{"n_layer": 8, "n_kv_head": 2, "vocab_size": 32768, "norm_place": "pre", "rope_base": 10000.0, "rope_fraction": 1.0, "qk_norm": true, "tie_embeddings": false, "init_std_down": 0.0, "beta1": 0.95, "decay_fraction": 0.335, "batch_tokens": 65536, "seq_len": 1024, "doc_mask": false, "dataset": "wikipedia_en"}
Each number is 128 + 24 x the weight over its row's rms, rounded and kept within 0 to 255. Layers, rows and columns count from 0. The size above them is the row's rms in percent of the matrix's.

# layer 4 attention key, 128x320, rms 0.138, rows 40-63, columns 0-79
size [107  91  94 100 117 111  97 106 105  96  94 107  94  99  81  80  79  84  81  70  76  78  87  72]
[[ 91  84 110 109 165 116 102 132 117 160 120 115 144 114 144 134  86 149 130 151 108 126 167 131 117 116 101  88 167 118 124 133 120  82 127 144 150 113 117 126 127 174  82 129  98 116 118 125  92 140 133  66 121 109 110 145  94 152 122 101 118 131 141 149 120 101 128 132 116 115  87  86 157  77 137 146 130 158 168 153]
 [ 97 110 130 101 139 173  88  97  99  97 133 134 167 124 112 122 113 129 106 114 130 117  93 138 131 143 108  96 138 118 105 147 149 150  75 154 142 118 170 120 128 107 172 141 136 111 106 110 119 134 152 116 121 102 152  86 149 125 112 129  99 109 132  81 138  72 163 175 157 148 136 141 146 142 124 127 145 124 138 118]
 [160 138 141 172 104 140 133  60 116 129 116  84 113 156 120 110  92 127 205 155 148 158 164 159 146 123 118 140 155 115 119 130  89 117  93 155 157 127 104  92 111 166 126  92 134 139 119 113 129  91 126 151 151 114  87 139 131 122 130 155 156 145 145 100 158 116 117 122  87  78 122 149 143 142 138 153 158 139 131 100]
 [103 150 109 124 113 114 142 125 124 135 104 134 107 140 113 102 138 139  98 148 170 135 179 140 119 132 157 157  87 116 102 123 133 124 152 129 130 147  78 130 170 112 112 104 106  92 147 160 153 129  78 139 126 126 140 126 125 109 134 165 119 138 136 119 116 148 139 136 131 140 136 133 128 150  88 165 112 131 134 116]
 [145 126  95 114 122 112 145 129  94 152  97 161 131 149 162 108 159 122 150 144 126 132 125 169 177  98 105 114 137 162 132 124 140 149 112 153 157 116 179 152 114 112 166 114 108 136 160  95 151 132 168 130 116 134  95  66 100 117  84 131 108  74 131 141 163 142 141 131 161 113 145 120 109 130 131 133 149 141 155 164]
 [141 163  84 158  99 127 145 139 122 101 114 140  98 118 137 107 124 115 137 128 131 143 152 123 114  88  99 175  95 156 145 112 103 135  94 129 113 105 103 118 161 132 150 154 122 136 155 166 111 141 110 148 117 112 151  88 150 114 140 123  85 133 151 121 111 169 150 142 143 127 191 161  99 154 131 125 105 107  68 113]
 [167  95 141  96 138 127 127 132 118 127 116 119 147 140 125 157 125 113 143 122  91 111 153 127 128 116  85  98 116 152  80 167 136 137 140  88 106  89 140 124  74 123 109 148 125 122 150 134 121 156 157 126 114  86 129 136 115 110 121 130 125  97 148 151 155 164 161 150 124 128 105 157 156 146 131  91 153 103 153 135]
 [183 110 143 120 117 145 114 140 168 109 107 143 149  95 138 161 124  98 142 140 140 127 111 142 111 161 149 190 140 149 143 153 133 138 156 164 120 148 169 156  96 100 149 113  96 150 141 146 134 135 101 121 116 134 118 182 160 126 105 135 116 149  92 112 109 104 154 133 110  97 143 108 115 150 160 125 119 128 139 110]
 [137 158 153 136 145  99 155 108 110 114 116  88 162 121  99 143 124 112 158 121 116 137 134 126 125 137 121 130 106 107 131 109 134  77  98 111 120 121 118 116 103 157 133 183 167 158 130 124 104 145 108 111  83 107 156 104 169 170 115  87 120 173  80 108 110  83 109  99 144 110 142 108 136 112 129 103 107 149 135 145]
 [103 100  92 145  91  98  97  96 103 158 120 128 119 115 135 110 125 131 100 143 133 137 137 117 164 167 146 122 144  97 116 136 151  94 153 104 179 126 101 106 108  99  89 140 151 131  96 154 135 137 139 123  99 103 112 109  94 103 124 129 140 147 136 135 156 123 163 167 161 120 142 113 141 134 154 132 142 141 164 155]
 [118 133 134 135 125 152 199 125 121 134 101 175 118  96 153  75 172 126 128  90 112 111 108 165 127  99 135 156 110 138 155 129 119 100 134 113 140 128 117  91 152 142 127 110 133  97 131 109 126 152  89 103 128 108 113 127 123 147 149 156 142 118 100 149 114 122  99 128 140 126 128 168  74 134 116 147 143 125 119 169]
 [121 102  77 107 132 128 148 158 168  82 154 106 113 145  93 110  99 123 147 115 173 152 145 128  86 109 113 131  97 129 149 133  94 137  95 130  86 136  96 126 140 108 154 124 141 120 101 156  95 105 144 103 155 148  89 144 160 135 166 136 135 112 124 151  98 124 133  65 122 152 114 113 133 109 117 108 107 130  97 130]
 [140 114 124 145 170 150 160 134 153 102 149 151 152 124  98 113 137 125 107 121 119 134 146 190 118 169 112 122 129 101 104 120  76 115  98 129 132 127  84 125 171 100 121 133 130 156 110 124 139 135 100 143 125 136 161 138 149 111 121 158 169 114 131 128 119 120 146  83 145 142  91 147 151 149  87  90 116 157 156 101]
 [188 102 141 115 138 160 140 118 130 101 151 125 151 151 121 147  84  88  98  93 163 146 144 135  64 120 113 156  66 151 139 163 102 130 125 101  61 113 104 158 123 118 104 156 138 133 109 169 113 119 151 133 137 129 121 177 158 136 134 137 127 189 132 133  96 119 142 114 128 101  81 130 145 124 148 118 114 121  78 129]
 [102 128 124 151 118 138 143 137 107 136  91 102 157 125 115  86 120 145 111 126 161 104 138 125 163 136 108  95 151 143 146 180  92 154 128 101 131 135 140  97 137 164 166 134  98 151 158 112 108 114 116 152 107 114 125 141 132 101 110  53 141 121  82  95 107 101 122  91  96 177  85 142  99 112 131 100 140 133 133 159]
 [133 109 151 134 142 110 153 155  93 142 125 156 121 119 170 124 127  92 149 114 150 112 140 123 117 117 155 110 161 127 187 100 151 147 139 132 174 131 107 168 142 112 154 104 128 179 130 126 137 149 132 143 114  85 174 141  92 104 105 122 119 109 102 165 158 102 141 156 131 140 129 108  97 114 112 152 133 107 150 123]
 [101  94 134 100 102 154  99 101 134 120 157 137 157 126 129 126 136 133 108 138 180 170  88 146  46 114 129  98 151 116 120 150 130 165 127 136 124 163  95 117 169 126 142 124 136 123 142 137 119 119 150 115 129 157  87 171 136 119 125 166 146 136 145 140  99 149 130 140  81 138 136 104 148 110 134 160 117 121 195  78]
 [ 97 109  95 104 112 172 123 144  80 171 151 116 119 142 116 117 146 160 145  81 121 105 111 108 162 125 131 133 125 144 110 126 112 114 121 146 160 117 127  96 114 116 136 153 113 111 161 111 110 109 123 141 168 114 154 123 102 128 166 136 121 112 147 156 167 140 115 175 125 128 111 114  87 143 149 110 103 136 157  59]
 [147 164 137  88 110 145 166 121 161 111 122 101 120 110 167 114 153  89 127  83 101 134 123 132 135 125 110 158 131 119 108 100 118 153  59 110 142 118 110 106 140  92 104 173 106 145 119 136 123 100 117 150 159 138 127 102 133  89 138 104 141 112 145 124  96 162  77 115 145 138 133 200 165 108 130 127 175 110 115 150]
 [171 137 112 125 121 112 100 105 199  96 188 150 173 125 125 149 145 150 142  75 117 160 105  99 109 139 128 145 100 152 150 142 118 140 139 145 111  80 122 141 103 107 117 103 117 115 186 119 123 106 139  94 139 122 110 122 165 130 124 131 167 121 101 111  93 119  97  89 131 123 135 115 115 133  94 105 107 144 111 129]
 [152 102 160 128 123 119 138 142 173 146 122 131  79 112 123 153 105 172 114 133 128  99 100 121  98 119 106 157 111 135 110  90 125 161 158 132  76 158 124 153 137 153 119 152 124  89 126  82 151 137 105 136 147  76 120 175 131 132 140 108 145 135 115 148 127 157 148 150 100 135 131 108 148 126 121  90 131 101 131 169]
 [129 147 120 151 122  77 169  85 163 156 101 129  96 132 124 106 138 125 158  95 140 115 156 106 153  88 117 141 103 116 100 135 168 131  80 125 105 144 124 116  89 125 130 149 175 136 155 119 136 134 126 155 115 127 131 118 134 110 107 122 112 153 141 129 152 153 163 111 138 139 180 127 118 148 114 127 123  64 124 147]
 [ 97 120 162 104 103 116 158 145 182 164  94 157 125 124  96 101 169 118 136 130 113 138 119 123 166 154 117 152 139 156 166  98 125 102 110 111 130 130 167 138 140  99 157 137 117 123 124 125 116 113  96  94 150 108 152 102 127 122 127 164 151 144 137 123 136 168 160 182 114 121 203 114 112 142 136 166 131 111 137 150]
 [ 88 137 118 112 118 125 121 137 119 129  84 117 153 120 138 114  96 124 102 140 117 153 187 116 110 145 109 150 146 149  89 145 159 105 118 166 133  72 115 132 132 123 114 104 126 135 119 109 146 171 163 117  92 137 112 121 140 131 123  95 115 113 125 122 102 109 155 122 170 175 155  98 119 118 100 117 123 165 178 114]]
# layer 4 attention query, 128x320, rms 0.144, rows 41-63, columns 0-79
size [ 91  99  79  95 107  90 116 104  91  95  89  84  76  85  83  80  78  77  70  72  84  73  72]
[[151 118 146 101  85 126 147 175 135 124  74 177  92 119 170 123 135 138 122 127 112 106 131 140 114 154 101 143 129  97 115 105 158  70 165  65 138 110 135 123 169 178 108 125 158 127 125 111  91 122 123 130 147 109 194  91 135 152 133 156 125 133  85 140 117 156 142 164 121 125 124 154 102 130 105 119 153 130 154 154]
 [102 108 176 146 107 130 117 152 160 144 141  93 145 127  78 136 145 161  47 155 167 148 120 105 119  80 141 137 147  99 123 115 100  83 162 129 149 144 114 174  97 122 103 137  88 114 138 155 142 109 141 104 170 137 102 104 126 102 131  95 147 146 115 101 111 116 130 150 103 145 143  84 106  94 110 144  99 105 110 143]
 [113 120 101 140 185 115 136 152 105  80 118 129 146 150 160 122 119 159 146 152 164 144 119  72 120 128  75  99 103 119 130 116  91 113 128 138 118 165 161 138 126  94 127 168 130  84 122 125 148 120 146 117 133 136 121 120 143 128  99 132 112  95 115 130 127 125 117 123 160 151 152  97 143  93 134 112 102 167 142 140]
 [125 122 118 114 114 147 167 147 102 116 108 136 207 119 137 166 119 124  97 128 118 125 131 154 128 129 133  81  96 118 114 143 117 110 126 120 140 117 133 130 102 116 168 141 166 112 140 124 148 117 128 105 149 153 152  93 132  97 117 130  85 118 130 113 155 111 130 156 105 113 110 164  89 104 127 146 119 125 172  88]
 [124  99 168  79 150 143 127 132  94 111 162 161 142 144 134 167 131 110 135 105 130 143 128 139 105 113 132  92  80 139 138 187 122 131 130 112 122 122 138 115  94  95  78 129 138 157 138  63 105 171 144 159 139 118 153 156 159 117 109 136 111  86 173 145 109 122 128 114 154 108  91 142 146  98 157 117 152 135 123 159]
 [158 129 135 136  73 139 158 147 134 134 121 117 108 145 101  98 173 120  83 129 144 160  89 163 161 138 153 117 146 133 138  72 116 136 130 173 149  62 150  98 132 108 131 154 102 132 141 153 167 107 150  91 131 151 133  96 136 124 136 107 160  91 130 102 114 111 134 125  88 143 121 140 120 124 118 164 136 111 153 116]
 [109 134 128 157 114  84 171 137 112  88 175 105 127 164 102 137 124 118 105 127  72 156  67 127 149 174 116 130  89 111 113 124 122 152 126 166 125 148 134  90 136 147 118 138 145  88 124 108 124  86 129  88 130 160 141 107 100 127 100 139 138 120 116 128 148 114 133 113 130 158 107 164  86 136 154 170 124 142 122 112]
 [123 124 114 109 135 146  30 148 125 164 104  94 101 146 100 132 127 136 117 153 161 118 146 156 136 100 105 155 147 134 136  81 151 132 134 129 130 120 143 188 106 146 111 114 158 142 133 132 132 128 144 148  94 123  88 123 122 104 138 125 128 127 134 152 139 156 118 119 109 130 133  95 195 145 122 142 138 113 100 164]
 [119 139 107 124 122  85 102 115 100 121 118 145 134 164 140 111 160 132 144 149 130  97 123 139 130 100 103 126 111 121 107 121 102 155  96 125  98 118 183  84 133 149 146 105 123 158 162 114 130 122 125 133 144 139 121 194 132 137 141 114 139 141 122 123 124  93 112 130 163 121 127  77 115 132 122 165 128 106 140 156]
 [138 108 133 141 140 145 125 128 153 128 159 114 131 135 122 147 172 180 126 140 148 101 117 141 107 146 163 151 149 101 107 140 112  89 154 179 162 154 154 106 167 117 151 108  93 144 109 113 119 131 142 130 138 130 144 104 144 141  96 127 151 124 138 130 130 149 160 108 131 125 149 148 158 123 151 137 108 133 156  85]
 [127 144 107 128 182 152 156 137 115 125 119 118  86 153 106 121 178 126 154 110 119 129 143 128 135 160 106 113 119 104 106 102 109 129  99 109 143 133 158 106 187 161 178 126 108 178  92 115 145 138 138 122 126 152 125 125 114 149 153 167 152  93  74 154 132 128 117  75 143 100 145 132 116 119 102 116  82 156  86 154]
 [128 140 139 104 120 181 124 113 110 137 111 144 109 136 150 120 111 123 141  92 155 153  95 107 126 143 125 171 103  98 148 143 139 145 133 155 161 153 109 136 151 127 106  94 122 129 138 173 130 125 136 125 154 131 114 151  83 187 123 120 138 129 115 129 120 166 156 111 125 151 143 179  98 143 107 151 102 104 106  95]
 [136  81 135 117 145 112 112  93 113 115 153 133 135 130 127 138 157 147 133 137 127 117  84 107 110 147 166 189 121 112 124 158  82 155 168 145 107 141 126 123  89 142 105 130 134 117  97 146 118 152 125 117 129 130 103 187  95  95 136 136 146 124 130 123 109 123  98 118 105 142  83 131 136 116 114 118 133 115 163 133]
 [153 158 122 135 138 119 137 107 107 118 177 165 107 173 114 161 124 106 110 100 112  85 113 149 138 128 119 122 124 111 109 142 141 149 170  86  97 138 136 130 135 131 147 144 138  92 130 145 124 116 136 111 155 178 153 148 165 140 163 120 142 117 139 112 131 113 122 128 118 139 102 144 136 147 131  93 141 138 117 107]
 [138 138  92 108 147 120 133 136 139 137 126 136 114 137 126 123 156 142 133 134  74 157 128 156 178  94 129 115 135 118  97 105 137 104 123 115 142 117 129 122 118 162 129 115 102 121 185 133 105  94  90 101  79 122  93 104 145 143 165 150 139 161 151 144 157 163 107 105 136 127 131 138 151 146 125 101 143  87 105 183]
 [137 132 162 112 131 107 100 163 129 147 138 149 125 110 111 154 120 158  91 178 151 112 159 107  74 123  94 100  93 138 158 122 162 119 117 123 132 130  82 106 123 129 121 118 153  75 109  91 163 113  92 130  95 120  99 141 156 111 117 112 128 141 112 170 157 123 130 153 116 128 112  84 160 150 116 191 148 161  98 100]
 [104  99 113 145 107 128 127  88 163 158 121 119 111 158 133  88 114 136 132 125 145 141 144 119 147 113 137 135 135 146 134 131 121 159 109  95 135  91 149 146  89 127 161 107 135 150 127 134 121 114 145 110  68 143 149  96 106 147 118 150 153 120 125  77 108 122 134 141 164 129 159 142 101 146 126 123 134 129  96 132]
 [103 120 141 156 141 175 142 108 138  69 169 174  87 133 116 154 104 102 107 132 150 132 155 124 111 141 102 151 119 149 142 117 186 125 152 135 123 138 154 118 140 135 177 144 166  99 158 136 123 142 123 127 142 125 146 150 134 130 145 102  97 133 144  96 127 115 158 115 178  97 100 154 122 126 151 142 121 127 101 113]
 [115  81 116 142 169 100 108  94 149 145 115 142 138 105 136 138  98 129 153 127 134 129 112 151  96 142 128 118 117 130 151 141 106 165 143 134 139 125 134 146 117 135  87 128 158 139 130 113 140 142 122 118 129 134  99 135 104 132 145 116  55 120 139 150 142 105 155 135 164 112 101  84 123 156 150 119  99 133 131 101]
 [120 159 136 125 115 166 120 117 146 131  95 104 115 127 107  77 168 164 121 139 132 158 125 135 160 139 162  96 144 102 134  69 145  92 112 110 141 120 127 153 124 111 149 116 102 170 130 143 149 133 155 110 146 113 124  93  80 127 115 141 120 129 147 122  86  70  77 114 129 145 164 130 136 138  79 134 134 113 108 122]
 [159 121 130 115 112 138 130 120 113 128 133 142 126 155 124 119 123 135 128 177 111  80  94 136 147 158 145 131 134  99  61 128 124 175 120 136 138 108 133 139  97 138 134 130  98 115 100 153 138 124 107 141 114 135 118 120 132 137 152 160 123 139 139 129  99 110 162 167 112 111 102 128 122 136 107 121 130 151 161 141]
 [149 123 161 150 149 148 167 131 134 141 108 143 151 109 143 108 158 101 151 153 111 142 155 115 104 133 154 128 142 168 162 194  92 106 144  97 152 153 113 125 128 152 135 140 133 148 132 117 131 162 125 143 134 122 102 120 119 127 124 117 141 110 109 104 133 104 129 161 140 124 152 160 120 114 161  70 105 138 101  94]
 [141 123 109 128 137 116 122 136 132 136 198 196 132 103 142 118 132 120  97 118 156 109 105 143 124 139 123 122 188 133 130 141 120 141 125 119 139 132 126 123 137 135 106 133 128 133 143  79 148 164 133 124 137 171 119 156 123 143 158 169 112 152 136 124  89 138 116 143 105  74 104 158 123 142 128 109 138 103 168 163]]
# layer 4 attention value, 128x320, rms 0.203, rows 0-18, columns 0-79
size [ 93  91  93  91  94  89  92  90  94  97  91  89  90  96  93  88  94  95  93]
[[131 137 211 123 144 108 145 130  87 142 140 121 176 100 106 145 140 131 112 132 126 142 113 129 118 153  97 131 134  90 116 124 109 114  99 133 168 151 107 122 119 125 108 141 149 103 145 142 109  89 139 150 114  87 113 160 105 130 123 122 135 184 123 123 132 139 133 159 124 143 115 110 169 136 134 130 123  96 164 123]
 [ 98 142 163  89 104 156 126  97 158 147 109 110 150 128 103 166  95 152 116 139 122 103 152 117 135 138 149 130 165 128 120 108 163 172 123 148 171 153  84 184 123 107 100 109 113 169 142 102  70 114  93 147 130 131 107 128 127 136 110 173 150 134 116 165 127 141 109  95 115 125  88 147 123 172 119 121 117 176 107 143]
 [109 158 124 104 149  87  93 140  97 142 102 142 134 143 107 107 186 130 128 152  93 140 119  86 149 130  84 103 142 118 119 113 190 191 132 125 128  92 126 116 155 110  69 133 117 143 137 167 134 134 119 122  69 123 156 176 134 125 120 144 126 147 136  68 175 147 126 129 104  92 148 141 136 155 115  88 144 102 118 152]
 [182 139 120 107 132 127 131  82 126 129  75 108  80 109 155 140 151 147 147 179 112 132 140  93 114 113 124 130  99 116 120 100 117 122  86 118 103 133 100  98 140 125 120 114 132 118 129 116  90 112 111 101 136  95 140 142 142 131 134 124 144 135 138 171  94 142 123 141 176 100 168 151 114 109 128 157 104  83 125 127]
 [124 106 122  74 116 120 121 109 163  97 163 118 112 151 124 155  86 137 160 107 139 126 138 126 168 154 131 154 128 120 124 153 142  88 131 137  99 147 107 117 123 117 123 133 109 106 137 127 131 155 101 161  99 116 177 128 110 145  93 103 107 115 171  74 118 176  93 129  92 153 129 114 116 103 127 140 162 133 106 150]
 [138 142  82 121 122 119 127 150 138 126 106 155 146 132 106 124 164 143 106 132 135 170  86 129 163 104 116 175 129 135 158 104 139 140 190 102 114 126 126 148 152 100 151 134 163 116 166 102 106 146 103 111  56 114 107 150 114 146 107 105 122 109 109 115 107 150 137 150 161 126 153 165 122 138  77 131 122 111 160 147]
 [164  99 153 118 105 147 158 131 112 151 160 123 130 150 109 151 126 114 125 117 104 107 139 159 100  69 116 114  75 121 133 112 106 121  98 110 128 131 144 110 159 122 115 173 137 154 121 120 107 103  92 130 171 140 139 121 110 132 136 121  95 109 106 178 164 146 121  74 150 143 143 117 109 203 133  86 146 165 110 147]
 [100 160 134 139 123 125 140 136 126 102  98  90  86  93 104 104 159  89 105 137 120  96 124 154 150 131  76 136 160 113 120 138 146 125  93 119 100 150 128  95 109 109 162 118 145 141 119 103 124  95 121 152 165 108 138  88  97 161 137 115 128 143 102 141 119 129 103 151 126 121 137 172 182 129 163 145 150 136 123 100]
 [130 106 129 128 133 131 152 136 175 121 152 142 144 125 127 115  76 153 108 164 171 138 172 131 159 171 140 172 118 127 132 138 177 104  82 125  96 129 127 131 188 143 130 136 141 116 129 122 132  87 153 118 124 139 126 123 116 112 110 117 154 109 137 135 118 114 154  81 130 132 112 152 174 130 165 118 126 156 133 137]
 [125 135 167 151 165 138  96 150 128 131 137 121 117 124  87 127 132 151 150 135 113 117 126 106 140 122 157 170 148 145  95 119 104 137 117 139 137 179 148 128  93  94 138 107 121 110 137 124 111 136 136 118 110 109 107 101 100 162 140 144 113 145 139  80 114 140  82 141 155 135  95 122 160 130 127  90 118 135 147 119]
 [149 108 108 155 118 164 147 123 149 129 136 132 148 121 130 169 146 156  79 115 131 111 107 114 123 145 121 127 139 119 146 177 115 119 147 153 134 117 115 108 116 144 145 111 125 116 137 141 180 165  75 125 111 124 136 157 129 152 156 124 127  55 150 131 112 162  98 100 120 101 144 125 128 141 113 119 132 151 141 117]
 [153 118 172  84 141 121 156 106 101 142 120 123 133 118 160 145 116 101  99 112 126 109 151 117  99 148  90 128 168 150  83  85 152  95 112 123 154 119 149 135 118 145 134 110 107  92 133 121 117 114 151  91 102 165 140  94 136 109 128 154 116 125  86  82 134 154 137 118 150 116 117 130 146 148 146 120 134 125 143 189]
 [120 167 172 138 122 151 166 170 127 125 134 125 121  97 110 123 119 120 165 158 125 154  85 125  93 144 123  94 120 124 115 167 150 110 118 132 138 124 138 122 147 150 180 126 106 125 161 101 130 112 126 106 126 145 121 149 112 111 146 110 113 117 136 114 140 156 152 103 147 105 144 116  83 114 131 119  87 111 119 107]
 [ 81 157 146 130 123 125 131 130 117 129 112 142 118 165  85 123  76 132 192 146 142 132 147 109 147 140 107 105 125 120 108 123 119 134 105  80 130 123 121 133 115 111 117 135 114 156 136 150 120 135 145 143 140  92  98 108  82 130 117 111 139 121 112 124 132 102 137 131 127 154  97 115 142 129 108 130  79 162 131 151]
 [108 157 119 113 148 119 113 129 140 151 136  76 127 137  90 124 146  76 119  86 137 136 139 189  77 161 159 129 132  90 159 146 119 129 149 149 124 146 108 125 109 125 177 172 104 125 157 127 155 119 108 102 134 113 111 104 104 118 114 146 137 109 147 153  95 104 120 112 134 125 130 118 117 127 121 161 141 107 102 155]
 [ 98 171 152 135 114  92 115 107 133 107 137 100 147 149 145 113 120  93  71 119 105 128 127 114 161 145 166 128 135 162 117 167 110 130 150 118 118  76 177 145 114  99 142 124 116 113 135 133 130  99 104 112 138 132  98 116 161 109 126 139 112 137 166 146 159 126  92  92 114 147 121 127 111 131 128  79 109 107 162 102]
 [144 140 109 113 130 105 138 125 112 139  96 137 105 127 103 132  86 142 132 108 129 115 140 129 170 109 131 114 125 145 143 142 111 110 105 159 114 115 178 128 121 128  76 119 165 130 125 173 150 121 105 135  98 140 109 158 105 163  94 179 132 125 114 111 134 151  99 123 105 136  81 151 131 133  97 143 147 124 111 122]
 [165 117 140 152 148 117 151 134  90  95 151 133 129 142 134  86 106 177 177 159 104 143 123 143 147 138 109 150 136  95 140 123 144 171 157 131 121 113 115 121 111 126 117 104 151 138 131 149 150 118  78 130 101 121 139  98  93 145 184 100 120 150 168 161 139 132 122 141 140 116  91 128 112 105 157 114 107 127 126 104]
 [130 110  98  76 161  96 141 103 105 122 116 111 140 148 143 112 155 132 147 152 172 179 118 116 177 117 137 158  93 189 126 108 103 160 132 146 100 116 101 112 153 116 147 130 137 128 148 111 155 121 111 138 109 146 140  94 140 162  50 156 126 116 156 129 130 137 175 138 152  76  65 119 172 163 122 119 118  93 138 142]]
# layer 4 attention output (transposed), 128x320, rms 0.473, rows 0-18, columns 0-79
size [ 91  90  91  90  93  88  90  89  93  94  89  90  88  95  92  87  91  94  92]
[[125  61  81 126 101 116 110 106 173 109 163 112 143 105 142 130 155 139 151 127  99 156 118 132 128 156 119 140 163 144 123 100 108  97 110  96 125 133 101 124 154 146 103 160 111 121 138 108 142 151 141 167 171 151 105 142 123  91 106 132  77 129 114 132 101 178 117 128 112 116 111 139 167 161 141 155 113 110 162 137]
 [130 150 118  99 144  84 121  72 116 133 134 103 141 116 146 118 143 128 135 148 133 111 124 120 189 182  86 150 131 130 102 113 136 185 128 133 136 140  93 144 129 110  77 149  98 130 130 143 150 110 135 135 103 154 137 105 129 135 106 157 153 113 157 159 102 155 156 150 115 117 128  99 128 130 105  98  90 144 129 142]
 [142  92 124  95 164  92 132 131 114 114  62 157 122 147 101 103 120  98 117 155 128 141  89 125 126 123 154 122 117 111 136  83 119 105 141 157 118  94 122 125 150 150 147 162 138 186 114 149 136 151 130 160 131 120 110 136  97 130 104 111 111 115 120 106 123 158 147 119 161  94  95 164 145 144  69 128 137 141 104 192]
 [137 143 123 113  86 119 164  99 107 114 118 132  98 113 134 114 115 134 104 116 143 138 149 143  96 118 139 116  93 120 161 103 133 109 141 160 139 128  99 178 167 132 123 127 145 105 175 126 158 123 119 124 106 122 178  95 123 167 143 146 152 133 117 103 154 117 108 145 106  91 119 122 101 117 150 154 150 138  83 139]
 [101 121 151 143 131 121 141 129 149 129  87 132 148 126 139 125 117 131 144  86  97 132 140 141 136 138 170 133 132  98 136 125 108 136 115 157 121 160 101 114 110 165 112 137 126 136 135 159  92 155 113 127 148 113 162 131 123 123 155  82  94 166 165  86 173 117  92 131 179 118 113 153 154 132 130 146  95 168 110 137]
 [126 136 155 144 143 109 129  91 110 116 137 164  97  75 142 109 136 147 112 148  67 107 141 122 118 135 164 123 104 130 140 149 158 138 110 159 176 149 154 108 119 125  70 137 188 107 159 145 158 151 148 134  75 146  96 156 131 126 140 123 140  91 181 133 133 120 155 139 110 114 123 187 133 145 120  78 149 132  96 154]
 [153 120 126 146 112 124 137 137 118 128 121 101 135 102 118 147 180 131 139 138 153 108 109 176 145 141 128 137 125 128 158 142 121 130 152  96 158  72 142 141 150 132 143 132 105 121  96 123 152 119 108 138  84  92 159 128 128  86 143  89 104 106 106 150 151 133  69 148 117  92  94 125 115 148 133 123 101 122 119 138]
 [124 127 139 110 150 128 134 128 138 153  95  90 111  97  91 142 134 176 117 130 168 103 134 144 150  86 115 113 118 139 104 120 128 115 135 116 115 147 159 138 125 134  92 126  94 133 113 131 134 141 133 124  68 134 149 122 121 166 120 149 132 155 130 172 149 129 149 128  79  93 142 118 102 111 169 152 119 117 161 127]
 [134  76  88  88 109 129 141 142  89 143 119  83 128 157 143 112 141 127 116 136 125 153 124  88 152 129 122 125 124 151 101  92 131 130 101 124  97 132  71 149 132 140 171 127 165 132 165  93  99 129 120 164 126 156 164  51 115  94 124 151 145 149 149 100 136  93 145 113 156 118  87 122 118 143 131 144 108 116  91 170]
 [152 120 165 122 154 153 117 123 126 133 105 137 146 147 120 137 134 125 156 154  94 139 117 164 113  89 142 109 115 173 174  81 139 100 128 111 151 145 161 121 130 118  87  95  89 140 166 155 125 115 127 135 103 161  91 109 191 108  99 128  76 151 112 133 147 132 156 114 157  78 117  86 150  87 136 153 105 156 135  99]
 [139 104 134 111 162 163  97 122 124 109  82 107 126 124 126 134 105 113 144 115 103  99 136  83  68 140 137 131  77  81  92 156 128 177 166 137 141  84 165 166 111 184 172 125 155 105 140 152 175 155 135 180  96 120 135 159  90 126 118 133 177 164  99 145 155 149 128 135 170 125 115 127 110 146 123 105 125 119 116 108]
 [164 113 176  83 165 138 121  83 111 159 139  97 131 135 136 116 125 138 130 110 166 108 156 146  98 164 153  93  97 117  82 167 142 142 136 128 102  98 122 119 138 145 119  84 111 146 138 116 147 162 126 153 147 168 135 132 137 107 157 134  75 145 121 114 135 137 159 110 126 106 114 140 164 113  99 106 150 103 125 151]
 [123 122 113 107 138 127 144 150 140  91 139  85  78 104  97 125 195 112 171 124 121 172 122 141 169 134 153 110 138 110 120 138 120 132 127 102 142 148 161 142 112 118 155 115 141 151 123 125 140  94  91 132 122 125 147 116 154 109 133 147 136 107 132 154  87 155 143 111 121 125  89 131 117  73 111 114 129 133  72  79]
 [ 59  99  94 191 104 130 101 116  94 138 118 123 125 142 139  98 119 137 151 110 137 150 132 156 147 160 120 118 128 130  89 118 122 133  87 121 168 127 127 132 169 127 110  82 125 103 139 114 117 136 143 129 137 145 133  81 105 142  90 130 137 112 120 153 148 143 103  99 158 176 149 159 122 164 122 133 130 125 156 138]
 [ 91  88 142  88 117 106 142 183 116 156 118 103 136 117 103 135 156 140 139 126 134 130 158 167 111 135 115 144 125 131 119 150 110  81 145 167 135 172 131 118 159  83 107 112 139 105 148 126 143 119 141  91  90 143 139 139 127 152 129 117 142 123 106 122 161 109  67 161 156 162 104 112 112 135 170 148 101 133  97 141]
 [106 150 150 151 126 109 141 107 156  71 151 121 132 122 154 142 153  98  88 147 179 145 118 158 112 133  99 123 166 142 154 152 128 105 119 113 133 119 152 148 108 149 137  93 138  96 140 137 131 105 191  95 132 151 137 117 125 145  89 157  84 147 145 114 140 126 149 209 130 162 127 120  96 105 107  96 152 126 139 150]
 [115 137 131  93 127 130 109 112  95 122 132 154 137 140  88 150 106 110 134 101 125 163 173  79 142 111 164 102 132  91 154  82 115 150 123 123 155 149 113 137  91 121 133 126 114 113 140 131 112 104 108 135 102 107 109 101 144 116 114  96 106 143 110 129 176 190  84 155 126 150  99 137 154 122 139 148 121 127  96 141]
 [116 124 144 186 143 122  85 126 111 139 155 164 131  94 114  95 166 176 105 132 160 119 101 128 106 118 121 137 162 111 112  92 139 148 137 165 107  87 138 112 112 192 164  92 117 121 143 125 113 160 108  91 141 113 136 119 108 156 145 156  90 122  97  75 131 101 105 124 144 148 140 104 127  86  95 172 121 117 182  81]
 [166 158 151 131 137 115  74 177 124 137 104  90  98 109 124 166 114 172  99 140 117 157  78 154 123 115 132 150 108 138 144  93 151 137 137 167 146 153 118 116 186 112 137  98 135 105 136  90 103 106 115 154 116 134 117  82 161  95  91 115 100 123  89 134 139  91 147 140 142 169 112 126 139 127 148 101 134 160 118 144]]